Part of a small language model's weights: a variant of Adam for these matrices.
Each number is 500 + 50 x the weight over its row's rms, rounded and kept within 0 to 999. Layers, rows and columns count from 0. Numbers have three digits each. The size before them is the row's rms in percent of the matrix's.

# layer 7 MLP down (transposed), 640x160, rms 0.0804, rows 382-425, columns 0-159
102:492553446442443586501490544533524455531493555459448443445544459495473531487504414567432384491400435442538432511443507585508502496443458486489562487439466457509566560554493623563495496547502471512581376503428594531460512459566441408539467512458588467556483562485534517459401487462498509468451492493558498461528520506544514476456538526477407554490517478476475490478453540537530541453612467530440369489495542429525484496419399523545456565486507441513521359448461483520519515500438574
101:491529487459506553465581545599545508523567503446489509480496530563419479560548441474523495576440528391518446520456524469469505518479528613451480496536468516493489534555506520520567500504468503430493528484492489467445488531567518577579475494563462483584568552574512542573467479513442546460449537418533478590561545536507628508487387398468456548555486508499436467541493430452431383588488487528520433470425421544409438619479478486473454528495563574513448589443477444471504536414443450
099:478503462475503509469410499553454553552554557484520602519336398573538523501626419508443445463484495429439441505439400517566535460489548531574495432473499550489491437541532539445600511519495505443571452622527524534494618489574443547501514407525496540466522508426504478509504466531472499511464581496462468502505429511567447488441530585448497400506465497482569501464403475496622492511518443478479515563495490488486482524396466455444557516500454509551431428509479497445480473422471469
100:494566449511434587446508484462563538552542559459492505548525431555570569453536473506579615454458536409459575428480400491406430620489486443506430617535474488499496507485479446558508560547464519471518562463534537484466628515511499436547624481455430562498495526510520466490564529591525495481521419480516452528412473571440509488447520518485467519489495458449497422597505480576583417487485583530551534474510565492511445479514497470460506402483505562533524435490470491501465420420428526
086:604455512515518528560518481506448492477540542592526495444498436477423531510451506502499509562488554513430596510522533493472538513485444502508462483347474552478550459447487518536472465440618531547346489533511539419491470494458420493523520486524450514498500494554490477489467468576460549605474520600457466581420440490539498460457476490515539453482558544524445401554364506508502517491470536423580450538650528475470439510616455472500496511526430533456532521410487373489526524534533445
105:508525523500482514597446494437599550453547487532554439527413503613487570563556498467444601442554521433518509496596438427512505491444442533452460439516552590505550438443542501545514479530521479557472463459411511505525529548554609498505537481468436509395451528455543516486516470451531491470512396377455458400445563505514515565483507519463467473542553486458458467468534502467430473549444586554485411454500497512475486476487404468556501406490349513505534475474504395512473439561532560
091:521495460504605516538561462439445475500526496606564499437465496483442425586521458440507557516433628513478451441538521503454475584577469528593538477426471414527470658509485528511508488531498502536379474464600440494517602508516524571428472524498422445390570496512486517518553519517573526500561554585508454421460482500555425511400489542522504421451521508486463515469506415476530533495536422536422536618483442538448543492536524435512567549547512472504542497525543522472533556476477479
102:529456468508495519509614537458503478464488415519405496440550558491533430439472571475429452531498447511469498498505386547441498475489466607500469437419445537546493518482480524533476541592494499405523478459406541577564445525564573446522472519443525461453499493511442515489585501533539493478466503527437536493422440465525529450394576510539509499567546506434482449418518417557531508581443532514484532562590555557468464475495412399364579442531522534541561520449571438507408435523460496
099:460427436440470579546460599516465538517540424550448460483451470451491466405476466483576492482537471494578431567493453503493522498414505514488498532535486547529528490481555471475486423429584477489483581457488477465522449422473501542505377453502563552550587442449508523523423523411531491438517400497446522481501534509501465491469444533550465523462591418520375506485505417552311491575450510493495596418485534556568544494476481522578478428538404541568495471452566505503503488558481540
107:503551496522508510511475373487481550481550553516484497522590493510546481525467454538527515447464536504554507476499507436497466571564412501523409461390542588508467492425407483474541596477580538429404506462462422539501481542486583540500528518430557451420501518581473494514429472574472458431555543565446497466489540481515549552559541551369486512603459511500552556497493541493480494470476501471594598498424484405450568581582468587548522533538506486561431546470598538445420484448456491
094:494413470553408570499584509474524588534408427462462542467557486543541467529531499520432465559503464479488493527553473522594451608524485507442573496394535379543506548473556491605544481599429520484482488522493431556489471511439515548513501531480543496341601507543456464510493475473482498527546570554524500496454453464545442478439561467519553459568494493559439483452563450509499440432494537435429429493498398484427534525441563535386482532557519567450459507539426502458520574456449475
094:474472542559537553472471540501545537419440531499482656489512499494436506491430613511388477588510474568417485441528575520534547526542481509430511507497486498576547487483532513423511566550501488466659413592473469464516508478493488599440464469512554444458437517572574509499508494511579498500459406551453501441467497432523518571473569416454458536502501555462415487516495421482492505470443412583515475500519518539455594474497585439478512411477531503562400518414451465514515465470568534
106:481479420456461456485544465531510514402479498501490449504525475520492524488442419417524499470456488460504566559457510586492455467537576470490516556550491454447529532489482470498532574555436509479474502615527449594459525472567616382531455442550533473507470438456462396531432384537549413418479537446481562506534485477517585527519536577496381607469562485487504530511478432532479514572504490469485524423460527444516471440454463510444512467486517550443457455436631504453607550466566606
100:508401529422503434547422452535540529559591552484458536542387526505454462530512431512468488485455467485472432463464538572466467421469488429596509436531439485546497561538497441424509438521484479493479452456622544512370494450441464630573470408497523476494484443449474580435541449467586534461506447473485564501489511588550525501488446493506453439544406500445513533388587451495485489468505472531456461527452577475499491439413534462584521450528488453437528478544490478542464483460606558
096:307511499493470542509514554579474389482438507450494474418503572500473382526506445420559455417505508487454499533434513421533475426425565506591567417494529376590446519485547477609528559502502482471537489520465518517422486524567424519514521500474522495446466540502542534429512574449603548418473522457428533479515489543480426527448480576489447483548559466578490567456500543464501498557423527480487564467521561492540455509558586563538483492445505481492509448573447556508447528488477450
093:465567491499457523536492534551508544455502440436503519529493572521486496529559499367493450455618448483542544545432468420501431531528385569512574567428466489486424560478526488410489571429519647595555495444453539555450485463497441510506512446478502416413516501549465518587452525548487521466392507557540483501445507455509471523456497622518511571399468464596494428554481510544486495554514453587500524499356541453485509423523465514500523504483546474573530502553508526523499533568560513
093:488518510547425514481543525509443434446484530428502520484510551477504512559498497425473518462534414529537438493582517588535530515479520601482538538605512443473467458533487454543595520514440600451508478560396554483482515498464478564562482406563532499566442474437607467596422507517459439514503545500541513588432491470420508477542494495485465629510490528497547414496503402551475503575421523445568554546592568468545538512586503501433516457467474573463540553496424537451601427437454442
101:488516509537450513505497411492520596563522513465524531519498596528515413517525476535457441408559549534566447556577563512615505614534471463540407431548477477497605517456465502473437520571533507447500491610469525465605439534525450578407578503487592531441496455423519504537464560547421435426502484576413573498479483468485538573519510459508425496540414447562549534619555524518554416450513547505436501507514523433493526532509493556420433456476504470550461517494449537458492443509476512
113:492564530465540498512506499538451491636469552434503544385466572485447461515427501510474530574506397447542554427463412440544545468623398440590458477575542543529570512432475474520572491475506483554565460478482482585476494554537530593548476496496584500480445556560530581516446473454545477408499487528421580471553482499520548515517428493600584550477530573508562518589497463525521543416550564492466510532453450521492547442466430465477443500518499567563495442429480477486456423494570526
094:431567441532532442437505543559429616359449440525499470387508477500517587482541497468542518543516458491507490465540429489514491527491491465555542412608485500501539494514437438539466618555434482510459493490490477426489560602491476433526537507613494499511580464436520513410455502545498478449408560433466475453506569438510495505508504486483457578446540504586481511481485500457454457553548580443515434615523578569412457415464490517487585470537558529538497438429463465493415546472478475
105:524462479470490508493466581475470533444480506460548417542589525516524473440559448487499508561503669483438449411468497523435519421562537509528483481430478453498428586552532466436509481431532537508594403591533488464485544486489539500436453506518385544515505615523516545443408451418483498473503518460535415559508557569552545485569464455471491423620493432424540571461504517569449460527493466493474467512535474529474503456474474512555563465537369488504511443455527472533494457571467629
097:401592487578532538550588521470539527525471459476485501444522373539516496404519428448478561539568498463512514510519507518541476566514427543408525516483484479484452451470452434463542569455554550479515487464577493418440438537452431514496453528547486487522544485427543525504463398516484522394480480602560526535489507435388534431526549494503507534580542545406472401492422433553514535491503518493557514432500607467499457417397461607509454513552544515548509417467428598456486510453486542
097:348445562546541530550489450504448429486496481564503491517502482564463644519544479522472452476514509508526510485571508426481613391548460491481520440463488495452469486624493530511511513482464423454519510503521471560582585559520449416525473450487553559447509526467644475526512568520510456543486533641415573490509555479539419535567472421533575533488500549450536478414485584542514518493496453472531527519549437502499519405451608519481457472582510550538489510457541475508562421505478569
108:443552562503471492506560552512474475517551554572538415549554511492519459478547578472524469539515531437543566404536569489485407545542587448524546475538484490561479456487521509474465482527552478556499476486519646484507614523404590581500489535439510439638534534438591407533485508564558547571522535388428459483438461462540462468503537537589468517522419515476593571549530522544526396476539516521433500421537461484516451515453486494567511516501525430403495473508475479611471482520471455
101:487561531431465455474511471491548568511508537508466407518536491538529573507389522458474513573514455439396576536499522564419516482608441512603526495448564480460526538530469443527524521514469444501415532484528519548524525516394532464512486549490437485491647514512510480468449464599523567514519578521508539551524537478542542520559453487665580523507550571491414547467489495501538649477505384448516461519491470559508471487457525501565519462503618574483544469461467467524540498548482615
100:530506424534498525544538558406565444408563485451625430479450597595469516480535550496606445549471489478537432396441477496456497495487476494493477458539493553364472532452490521459443431458480431442544522437514516541527438558515493468460469469553449493450457508549453506480429394544481557551466470525572506398506507395525459534537513498468487492439491450522426401487526521447424483485592467575472413562571446461502450504481445530469519491430494555577546605497542513531538552566465469
102:433547562470540440482515568583568391499488464511526542578496497483551452451578487493531524478503434462348488603536553427571519464515477557539485623461526421544556634466550502528419517499493484442544466532456450478555514525522521525455531492499533522471551446517493456642464548420492451587385499533507536459502583510510477547461505549558435511430450561482532453526553407589499604513502595559445509531470527492542464503602489537440488517544559509537519477482534498488476538479557518
106:511527514582486455592463466495511514430431583445516447512433497536463575492504559542490527484551383520514424453417489528530482430391529518461443505492584462524493572494448536577525581523532551488478377461528501495562467508542517461508559442516515588510495470505491514618505510571540469444623521515499527514437553460549507482544475488497460487508437460481561480443350493405466489553578540492465489529553539500491487560495493530491420501505469401476597557427602647469451532462458477
098:451513426466445477560452518513497422469463534451531580540532435471496544484551548527457580540434499506501452445512520513421443488623405456505610406501510446531566395566549443480429521562425445520515398504524535539505561407445517498458506487504503502444524502511482495488501493508552441574576510483482519541506518541510405536420538571477402559377596569489466491485575550453502521496488484475501494432363475508564506538414446473443444474568487504470463419428434495500560507483539421
104:498569518548479536494526537454525472466522536458517478520472457450543466471465426530497431552405454507484534509490492505632542460457422457499390460505447441460492514534512449485527525430566564474455456508458539489516554523505500473543420580456572443386435485509537464573518501537413470451518537444423511484476505518398583447539442478494454329531438462481532572560604557491506433466519480432480524471465405541453465560475554440450481367511455483491526454506404523497553482432395548
099:503520583465529474549521546537452430494505474565514521463524488426550509531422429560523491567413609513495450491537364534494521492486534503512485581555524476577543454536408480468506518448497475443455483482515497438521526474535586535545476504523474437520485437423570410476498433497362521498448466540494546490460537572590456526457498597530597447467435487549529473579423521483532616592505597476464490507445438378566492536415518431435513508505542476481534400533491459473474599501545483
091:396446513572457518531499465573522482413493497607542435499544488424555432495517425523405454519464500541484499543547492432478528462412494577528621545509460490519589468468533554518534531522509508498468509478607457570435515572475512547438500451582519403541567456447478456526519562505623537528539493539494466502474520575437478486444479511496393539411473422492469515573448450383495485484450467574579520495493492531545593502531556419502512424561512517404572548499517563528524457577551456
104:404527570573432539533519529490495491426415468518504531597557397481465482529549575491453498510513515580589531394496561477572447528484489473555499576491444390519442452413455469513450512456465471528448587500489525501503549543394500466536470528485565507426581547492439454514404385486502450508509465480515491508618502454504518535556492485548511485436501432587574483428492462490502496447571547426464557459434480462638411507518525472534458551511467525553547520440527438587547528566537538
103:506551644455452505493531498486550455432556332474438638564484498469547560488527570544503503607483484375438525521447494529457537434468510554499453473459525540552433614458482535474493534531519509450498542559547438541488582518445549570551493465516411526485584454488454475480521498466519465490441580503532444524494507422540487470425477462473470472523462538577512475528494483480527417529415496493428418509559474455624594491488510555528506468507413423460516434434523530503450491470525413
086:502563492545545492510545480470475475574422467492467572527485466469474422533480540516525470508587536519554392477518560613542495499537471528576539472512481442500509363489417369538529491643403553513430465520480528506524584549545434468465492512484486468432582483459522484420421546487455479463619483479547581487508548499541474521511512549555508502415462461518432552545545410467468402534509404424567457541460568515506483433474522459461540446477418531561512438461553480472463527525394486
105:389448514495458545568522568502431514530537414578467573507453531448525455498561482440489449489557505482514468538456624396469525437496552488592494457538501558505487520542597448544495456476484433464432452452572532517403503460517546467529465508485510480510441542424450492517521532471381381542540546514549520464495517479429487487479449471536478490573510500410464531450576436543539414479479452595462604455536485474415469488445548454462477487516523513340457495537526602530439403524536485
098:531437489561430427509500492413587532475441472454612546466473502538458574484488524429505505557433484493433516534515464507544483495436419500510559468497541550453466483544595447454545445361447461481473568632538427494482517489458507559568567450454486524594550472563477522499447496453487448515580477612508475552520532445539564488393584533496466541496488505490597463498467482461630589496583545471494523527477495539552511563520573564492444453513515436524526422408442497590481475461542507
097:488463538395491377568468546525414562414561422540505437473484536495574543488610537456589538544392493532472529571483484561500525514459543417459521507518491448552494525538509463504549541584476477499541519537515486576586522553486437527567504442524532448373494526447514529453510465578539516406480564456527438524554556514574578477468489482442384548411540486378458449489506459532542535461444429435432474532529512542526535408420525443484499474495498454566447420490557463494463497507451518
090:488615477517491573545498557475468562495568489520584498478504490499429584512552515491481563471558463558379494511436428380448480520509452585477547482410487490525467529567516448498567445495421526570435521482515511473470504457461453429568525516514492510450543494525520416532550401589505465451587594482551520602563509586557478480584534549471526609497479453558496538434534462512594350572527474539455515495450474523534460541445526461523427494490546574582497415511434538514508506502492548
098:388425502464432535523512443484541487502500523365521508457475450430492516522468477555514579503524454602465502466523595597504544592462415538455507486547519514560572534490550487528508493525539499522570594492515394453501512445492476561477430530550558487451453566475609470520543410411523493462477580560512492466417481490483547511493467508509461497478463414542443393528481533487475459491510582548475559474500512497500481487555439476518464403398406413548618480529415520464495578411429534
098:402464570508496538553487511476464553447520548432368496496468458451486504527520508528494573562556600497589482503462502483569492490543546431501493497525517540433504434532438418478492502459543434572524527468526516443359574480465485510550484470452557475549598477462568480490541549469548494554543437432470477400465547526428498595508525537536565573552533487562540472467526563434397464475609565497584536487483385516552554563469465480527493572439546547491420401532509487544431497586505453
090:571411459523503435514501472492574509440499502591572464526497511561485553586489445503476477556445552454505546501552492433535505495487412448541495449555554460488487549466532543482486550393508478435468501501556523512481489477575449527521497485624570462479564488512495540498525522499576526471572473466430485476516459441510520521489484558517550533543457400523390569465496500363529522558497456462412515521452404598524483582412546620591557454557473516450555576364495480503425508508595433
109:458462444552473559566475520477474430525467441482490523459483582486537550439516417555520549354507502528498490470517509535431482478511531536524511415513500516447449615544430491599494529408557505551415514535521531453497491507495398453459519450475498538373466581429537545602442553495511573564619510626542512506525547529491435471462458411483467339488473532452563468505558469475531403475610533524463511567600481517532502514570510486493511485513530545481546522459563536488504498545527485
093:449480499471463489508484499502530523506556500508395464516484464517515575482472469547579562505530551574491441471547428482498624498458452555447489589529456534520536594549569528452452554503567584540497564469391548490505535616519440547490431501491572464492506459592493462451518482466542487461439512543439466482582549506545548548449469405514558587529443546525467512393562516524562449440467547529480498525468504556429563506591530449528474506421549469536407492505340581462522419558427466
# layer 7 MLP up, 640x160, rms 0.086, rows 383-426, columns 0-159
097:568568453535500394468516519507442587485569400502568504588521451460523544461441472509507547477507530524539500421567447509541450482497444424675569526435447547497542507470461523471475469580475489453518510618602441412521567501539544519522484474541538427507472500433487495488506471479520531440489533549448486431550470422525484510506520539408535468461517568573471525461535487541512566412463537492502521496549539560526488478441579491554482576473501377477522402564546617441485465509389451
099:451455551492544499567572497500472583423479471503466365540566615428478559512377542413507524520466506492440467493621466436524514476499481520532532494475418579434550580591483571460551443517530603543472553457543452497441529543464551525463492460513463441511448438474471478530575533452564471552478497518434485449512441457486496524479375474459387481459557542514462507544514440521514488531536473494489542492419558560494464539557605525492498519534496449431535382538404464411552461459493506
100:513608437532482451556476526535486500570449528470561521512518619537495454506524575530527537423441481465468542451512493459548584486493433445485481455497509551553448525520533533512439456510519621529468579491526520519462485539494548493398557359471487433518489453510439560447423569498574516422573486585542538383537502493500518469579438471428470534546502510427376530502427525421427637453448533484462471499436519528463419452509513555509515559551515477406488569552517476457482488551557441
089:528492473407486479493532425544528578540507546445471595523456441512568439446500480568484494544468483520499489606449448568512496517471540378505537485541504583450556489588546456543561497557514518536603537452499482456462491585408434527507483444535529506554510511471477486473497434481524492468563496468465506399450563500484541475428532536388566451519528463505486549481520469470615556473587516466442490355422415498499526454540422496506548619465495486473556499467440615542481538518611418
110:541525532512527434560434468614490520484465474384585570541528451542559449518499465463492598477527495463452514455440612455487450499443460505546549501437541531554437484509495573512461422496448551482464465493543435487432527511450490414487581528474507391501571424447495420473515537456551405502445515589509481508549545418533415434503441491507559528431601593477368514450527537478530477456517465490438525422479418530474453448462465483526581458491489537412467526553452562443535474434554544
094:460539535496529536460483474447573465426480491516444451467501517504654532468466598505538505485548602583465547437509517504507513441530497497435492574537457590448593515567463453429528432493537536461519521493521469535484437496571431444543473421514466533573542437512517520482494444460542562557481568460469444532497497484544551545564565533459439497486459496523476488497466469454477671536426610535492563428538527449574460423507504631505509586487516519411413501525453604537492490415467446
103:401511482492503443509462572487558484563544571497496552503448460503535488437467479510400453477497471481479517508503542532581458503534491446531481555465363478373529472396490565491547548492461495563577531445544495485482502399524500491479464550482555432545469472506538417561434550440472516549502544597443420459529573449417460597504585485469503467467436458506382531548497519473551495444472580469522570455531451443496522485544478601556453529433553503394550560543492577398452482493452593
096:588458438494573440563478482494526614529537502520549540534517438586551366529472532506442486534473564503449531486500539521514410528455470428528523444518539554526573441510452485484524556454480613480520573483569496462516490430485420451402509540422478445462497490396513510508444453493575516573480554582455447434489522384557491541489535508418532506521539529527389476467464613494530645606482511530524547509539446426501420485520498521480498501569452494397455532519543452451498477488562500
105:492440382450533516498507397493539443459378462418564428497566497498433471516574454557542501570529516490487548484524554521453537484485431504573542480507517508532573519467588521542428460536484452453510516493574499484580552540429516480527552340541576380507463452507486466450427462516525525536455527513468549510472579524522504554519456534376473581562536525480513448512572459425520437571454490534452469544498490575418581585460500432492599563502432546479534527497507566489598501483468543
097:498462474488517519499544442510502594528568433396441573544510572534551566572562456499539521494477588473511594421492579459503464425472511510493598446472460508534449501540493535542412511428527498441549540476485504433490546581535580571472570503521497451500508564472515503532511444493483476457532584629515495520523544508530547566463593566525495483428488502434399533460517508515404463554558551501452554459509582473413413437524538494613530498495609454406540468434477558512495500409578456
099:560546505448449559563449525465564430530459487452511524495519488479534555516490591556560505443567460537453603492595520417540460562422568497548535569541497484553511474520549516411564527458495574466477507584483457442432455460462554476449612518526440487503465415503649530450565425567524396486465480502475498467466481423584638473581615467497551526492529454488461490469516522438519496575580546507474479447476510480487506501448460538534526564495570553523470402494404496475444504511467441
100:515466438478522455591431453574551454515419535463537492493557500494475576468472561487481440479520492547502513529571501523499549498443518502492471497376439468498581508490456485495431416525421516471468440577452502526530514451556561588547437489543551472441424588405516488463568486504472490542571500564469457476548525551534424538499448442462506474526539551435453529555498527457502548459547542498500564480498401671531498574621628463548515488441598564488558464522453516451465511516382437
096:456507447494504524507509562465528537498469514443472552402485462529531569378494463483490424522487473427504464549470455517586455544491497491489502565484476524582525570487538542511458503474446581528446500551470440536497481468484479524396542515493431438540467573558461414558567617461453442511588511549482428571565476505469539471576559507470541484488656509486525480447435523546497533427517439486466505478531468522488576489563667341496490472484553437458552537575441544458592539486454548
104:405547514558615491516534437460479473491533480485510534545395607591415480428548570531414411529519630391514461478538482528512500558457496513598522575466457531447499527467554411526472527517543539482508431530512434511450490410450510571429455486518463498473484515497533527441507533389466486567551471415470457493472456471427485577470479494431573497514523436543533542537619426515482530458501613613448519551606513524570544513546495456495479486503573499454483468479503548554493485532496551
102:487505494398467471554474493415517454509479486490404555472479495492500395553525424591412510544453490548530441535441494541504505452487485468485438519550462541558388548432526541460450475437449541474460572525453490560540445430570467499471474502444420432523552463409458453491453481535488551547555511538494577450354592582480584643516578455472584548479485508485514544489431474403524557526469548484435543531456460518532491464503522524518530592559434512524472595566496432537516566506511433
097:482410451550563568511553418455612429533406489478543465554538492407459503454456474563445576525489454514531555675497459401528445448533485495503487581523549470497480520519515538414446523510555424535584491530584480564511544508551533443472512550481558542472442498483412548409452485473544547500483501554489527473573506455558524549438499417533528585435530493471502531501614552464515455488479518553513514507520466575514442468573513424534542595494508428427502489588512476418420423504526530
101:441469498488523389452494545471577515403607495488574395431463556544582515428460569572467583546419499477471522440543455440480420495514515558497506473549488514552541573563487527370457419478509632488564443447526512593466430478524492538460573504451475518605444587522575610477581441557483415563559526517463525542538513422562570490506462491501480533471550540459418488515543535538504586535481459450519452544504509546503484512478545504555497548532550525480557468533529538537482456482477455
109:518504501477515471534493554498532469441419463514557488422488488617514591538465507459478454541555566549504528457470504404512496499507437413409568496518424539420567482476479488534515455484435439460570505519576549473588517489525492550506518404578444451424455490452573508428522496549417480471423511559439561413531652419502456595535515494446542514418513502555508569478367554500458600466504465502476534476478450413499437457480479512499480520502496393542475579445584496524472498517442451
095:416450520590592579486521559476577498485513440497595454505533536470532566527498529615487541511506495423429545430552523486558560529493514454538411515483519517504490537471591555392406514497523555526585459452512461471475508500429502532456487484482504519460444452571464466511483377522570515535417549505468557455413443391499603492519460533494641529459504465457501462531474457525461594452449459601464449514506518549467458558485513538519507565592401564431525519576524559565512520451502504
103:497512421457524365637499466449531565502492409475523496491514390523437554442435471473453435528471575430477471480595528581552419547493451493443518586509483375543483442458460479475611410563494578422419548517559487500506548424543540450544510515512468521507473592434533443514469462493452475487532601486471523437470480538595538510572531496502432443555473522558481545470477553516551527460462458446516516494509394493499407556451488508528525571481526429494455568493499529528496447435429502
100:462428446453582448491576473489413527522456423496561482498514559469542516512609509510519397407491568435470558475512487539558590491464564487552553489590494487601498489535578522407503450484546464483532445473473432523590524544539531494485633578535566360476484611561499518539565455499497500487506506475586517383486551516557554496505491509473515518447525526459581560531493427453513563501488508574466571510497480485429434508510493551484563471475528575493356490458439493537579479542485503
111:448505494454477403507466577423576462529538520483489528591547446482485444455483425516440410524539456540438521506440488482544470433482480505497556489496530561528489586522486467584547528458481573466459557494558557546568549468557550581531465500437424418463461465442625528503488509479433480516480475484435553443512516459501575525564530492464504520456537547410557566542565584486545478512496459506506626455510568462503441498536541532448538599530511508339458499468477523444434475364495615
105:527540522433477471535510571621527545493415534522497445575500519481557564449566473565456449479498472482364495522466431551569500459401491468443475507451427601527458507578470386563531454492428478539498535514563501558492541495394500505513554409500498494460411455461569495434450537423494500524517555593480509527395512554466579515425535514443497476470563515551433514508417468374444587495477493454515557564511580503484458502536475551474450547453536535488466421555467553441483417475515455
101:468461501577546442505480504512625592559349452511469427498474479457491523517509447519517539576498582479529605438508539518481578543440486594495385599512484480447497505437550612443549517420573537461543533573547499565473502510439533568549537362548430469440469534570498510442461467454442525505477505528515513492546508555567480573526507492538413521440494463531509500451421462434545538505559539482508562478538457475526462438527468501516656510559459483460447457522545567469518495545476459
097:524518482461541459585475523489502556359405492514431474501500517547474409569563454588474550495583482432449496506524506494488523409547485539466625549561508395469482537504549525480576507547494504550590453589434558472520577498438484568499550471476470482490430472482505478507497508464621544469479503554502423537554509538550498498592463536431447502386436507520389512423418469505533535541446479440431519559540493595516491466522540423553514475548610549478540496508506540519425478562410507
101:509524490530609461426435457359507458389566376391564531485485576467528518434530497536501428564506507524501602527534506523518521570490498538522524455499487545454487515531520484449550427426440535506518440481453511546521470566518473467495433539553490511544550534483446501541455469465516498439587652503450558459577486409561530490516473464404502458425480512494479531465512508443528435648525471542372553464372541518432442494465517528489506504513444526504493571447498468531445495543460528
102:431529437494514404485435416418430593481458557373643463439426500463510523503481450576422435533558409474434500449522519508483455493504562512504508484538518504403565576469441593473540545551411470538596482492594525458589548494554560482602509575538444448553518511454506483570472431517482415437549511446550520424518489496503461603516507457490502571504527472480563550522472528411594516500512532495425519556458455505500481503596480491449522518461468545472457449470524559512506548515502490
096:476586489539519542500481404397471574594535476479549484558490506477495504459522498538524551479595459428393518505502408522515574447411474492484489503466439506523543622551429537364604530456550522517498499504561487563586570428578476588546456491404434434473476563430575487478461466486452555478496496539583465470527454494508495508496530553523616491577500481489545508481398466425472520504513478572533549507531480504533438529503456582575520534486433475500528497592548500448436499449392497
097:500526473492568451547474509559476497475458545564571460488391446484443529481506460419494485507566568523434553466468424499479407520504498507492494571530386504472537441506483525566513530545551487456584559536493403491622509532535605494470480479474451482456454541428504460517463519440454482554459456585510446436493578516469483469461510522506448555465558551536485492493411482445548549399531550634453525535455464602549569471441560497553473540581503339539474532471458476469613420541462519
094:502504427476418555420492491472506496517474415552499488581489477519438449465525486480436527519564566438553552587475559413529511601556502459530541477487539591397533593488460431509508452493537584487477437546483522551570499454478544469416568474517489431529481580460447459490539560473549501493453497466438506459583477447536493466472480440470477477523552525375398618576550467544512376494463490473478584486464505540591508576532435471495445523558501599436536586451518564479449468488415506
091:526497479506525426484466443455447495506524515391507452511458529565445496426488504627554606479624477461453508548502534497560519548435553450582499463507527384517501601520426418486505499519466461444528507494463576541482609445523540528579500491466476553561501538535554480552470461532472560390564568511510450468540499426487515476489444507539599556562518569491537541542570564476486606493570467443466525470560521476473498494472455567507505426469488463430510550610513491575437425363524516
106:537487546461456551520406474491494566463435476446644494535458523527471466543533605603473511482548457527466522466506527492503566552459403512493514476486421441417480533387465498524585492491514480560584485551516497587500486513585446496509517512410512462467496561535447513482495460530413486433528519525582477389539501432389511511538456506484522602527585581538530482547469530474626444462536510539484547417411507507477514551497440517532580551528523553441573472628547532582514490538461458
107:513498452494549573492472412486485495497477450486392388437515583549412493464476531432492412486487534548510450520439520410616560540497488472475589497477444477505596548515455452432501460590485594582488583379531490585521458413580513415459529531495506533472419532442524411443509512560524503487485537479448480532482515440433505598529537586483511547493638462488478487546594476498489523442496503544442556489465515540557514558477511453485481584469520547471445628497468573482503487524492496
089:416452437564520523503445539585523462466490482479488518423543498563440474479486425541487424466437458490538564473586560404549471457505502505592506531505527508487518580549489563490418479518579574549556495632553479531570433462443540470441438500430500568608518448490500544550406425455494435499530485429494495541432545447495416490528557540528474522464585558489491518528539524504528524525393490496569514448497417569535443458487465425568488621448456454472483530485379502506524418414486546
097:564492441498530440426429519502495455503476439426541502550496587461541513441463545493454569489537548542521577426536522468516544400512510475477403585484461435430502505495521576522460422501482554452592483497525543519546503534365509543418569544439390457588439437504559509504553474382561506546485451445441481442375521464541485476415481554532529537474532586553455471539421537472511523481503526511502500531558595516574545550605579504544471502464485469528507476532515426494591414443493521
096:459552465456478523531519486522417477393538462461512459544437570478548467497552472476402473531458510494415494443441537404561464584437536463476474554531494484528493511459506543556652405403512548556450493522445404570538462578499509525563510568483443472464507533496461420517493502498477437524559565504521456564507443439475596509591453472527514569497525524559474504530475478490384463471472466548450468534492501579475484615604547463454484562486594420490524533457518428438621437488463492
104:483492467492456511586453388456557458434509427473550554463436451518581411525545438436409534494589572495559487493553514490503473508522413462566562581573513533521534437508523561490496460434466501609495615547519537546498542499493541415467541506529514505468507481498483555481486543483452548506536485513519561505546444481536521466488504438535467453401604507526401550434504468482550470486433514467515620452449413515496549524628602381514550508500514467489555455568511441389495439516427481
097:459396457487518433498504414531525459460469413506499493650522497579503346516406487595489519500502555474521512490623553588543479427517530509526463438513487456481554467503544505581494471500518418531569486527542538469499508481551554501435482519472412466553512436443447479557474548393511585503476496481554520435534524454485550598466515525453500452534465524459506542560565534413479603444407538489484501450461413497588535487504522522396489455503480448468526509525346530473498486574486521
097:501572483530550466514599477398427458478562459486544493523587533531427385508513499411503446496560512486435559458399409450495495416560472460558601472511482434403520518519502506454409383479485540488457483537504496487447516449444453504511527506470477540595565553491560447504503468516517485501530612473480508445515473433518526466489505591431495561493619502516548503490585583595537515554453542530525456549479444466534533505528458496592444520522541604513437556510516483374440457481430542
094:525472394448540571511548507476522493620497385589524562520396402558527470519467452478485405562511470430439502490425483505508475565545389484548465539566453563490545536456567513509611512486394491455388453551580478515568516472498498450549478536540528439492510570428483463501456482544408508498555537506527419516551507495543450500534527475503558476492481560471456557505464418488511415554547540426324481487561479503506472452494489504492502505555600472434436528531453576499519475497494543
093:477550522509473505437536524467459521554510413377554480484444534484556451456559557509492492450526528520502489469598549519524502441548517519533532444393530541455599489572573517471448453533467500496490493560505445477506505478634533479491478407415517465616530580433529480519569544542467476565514533483439445488495606463463561524558561439532514437503525598423533459537427541542434538471499470627566504473562569500514495462479563369388528593474555504467547548561501554516497430507510538
110:534525498434478491524456461475552503398439526402444531509430464506516447545500528436460497575544441501485548393421419446514483422464423429563430491542399502427595473535546522459483448451531528555503506443623490416561535424560472483537505496490446426530480495440548432496603576484496511528490533533440486535496489436510503486485562504369460463480601468485537550542476441468434542492531539501435462442583564421478507456485446503516505541552613554430477558584492561547444538516527465
100:447493548507574454511590474562472530644561499406455450411430545477459363443498489468524476536489502519424482578482486454479539455466471511554443491406440509604513419476526441483574409479492521523494466466519491561490535385551459535512550515562478417530535433383441504443551440448456531578527549544526466478389505444493507540552495476598552461486546454505483532602453499469465426460482485550534536511489545601543528434459536483420456549440455423540478463509497512500461532548521519
088:518451526432532422549459488527436541419485424489548514508480498439477490558524503520457555521557459504507509474613515460551541433440456448422465577532579470482518483452540482520561513508484552357554432511510530476555439548541611452469546373495399541486521466458586579496580492560481521379569549488560524528446456514524489464523455525448472445486476525530545535545458423526536523503500554476462463532516470462496598474503561490459631474628425512524583541549400452546525499513571512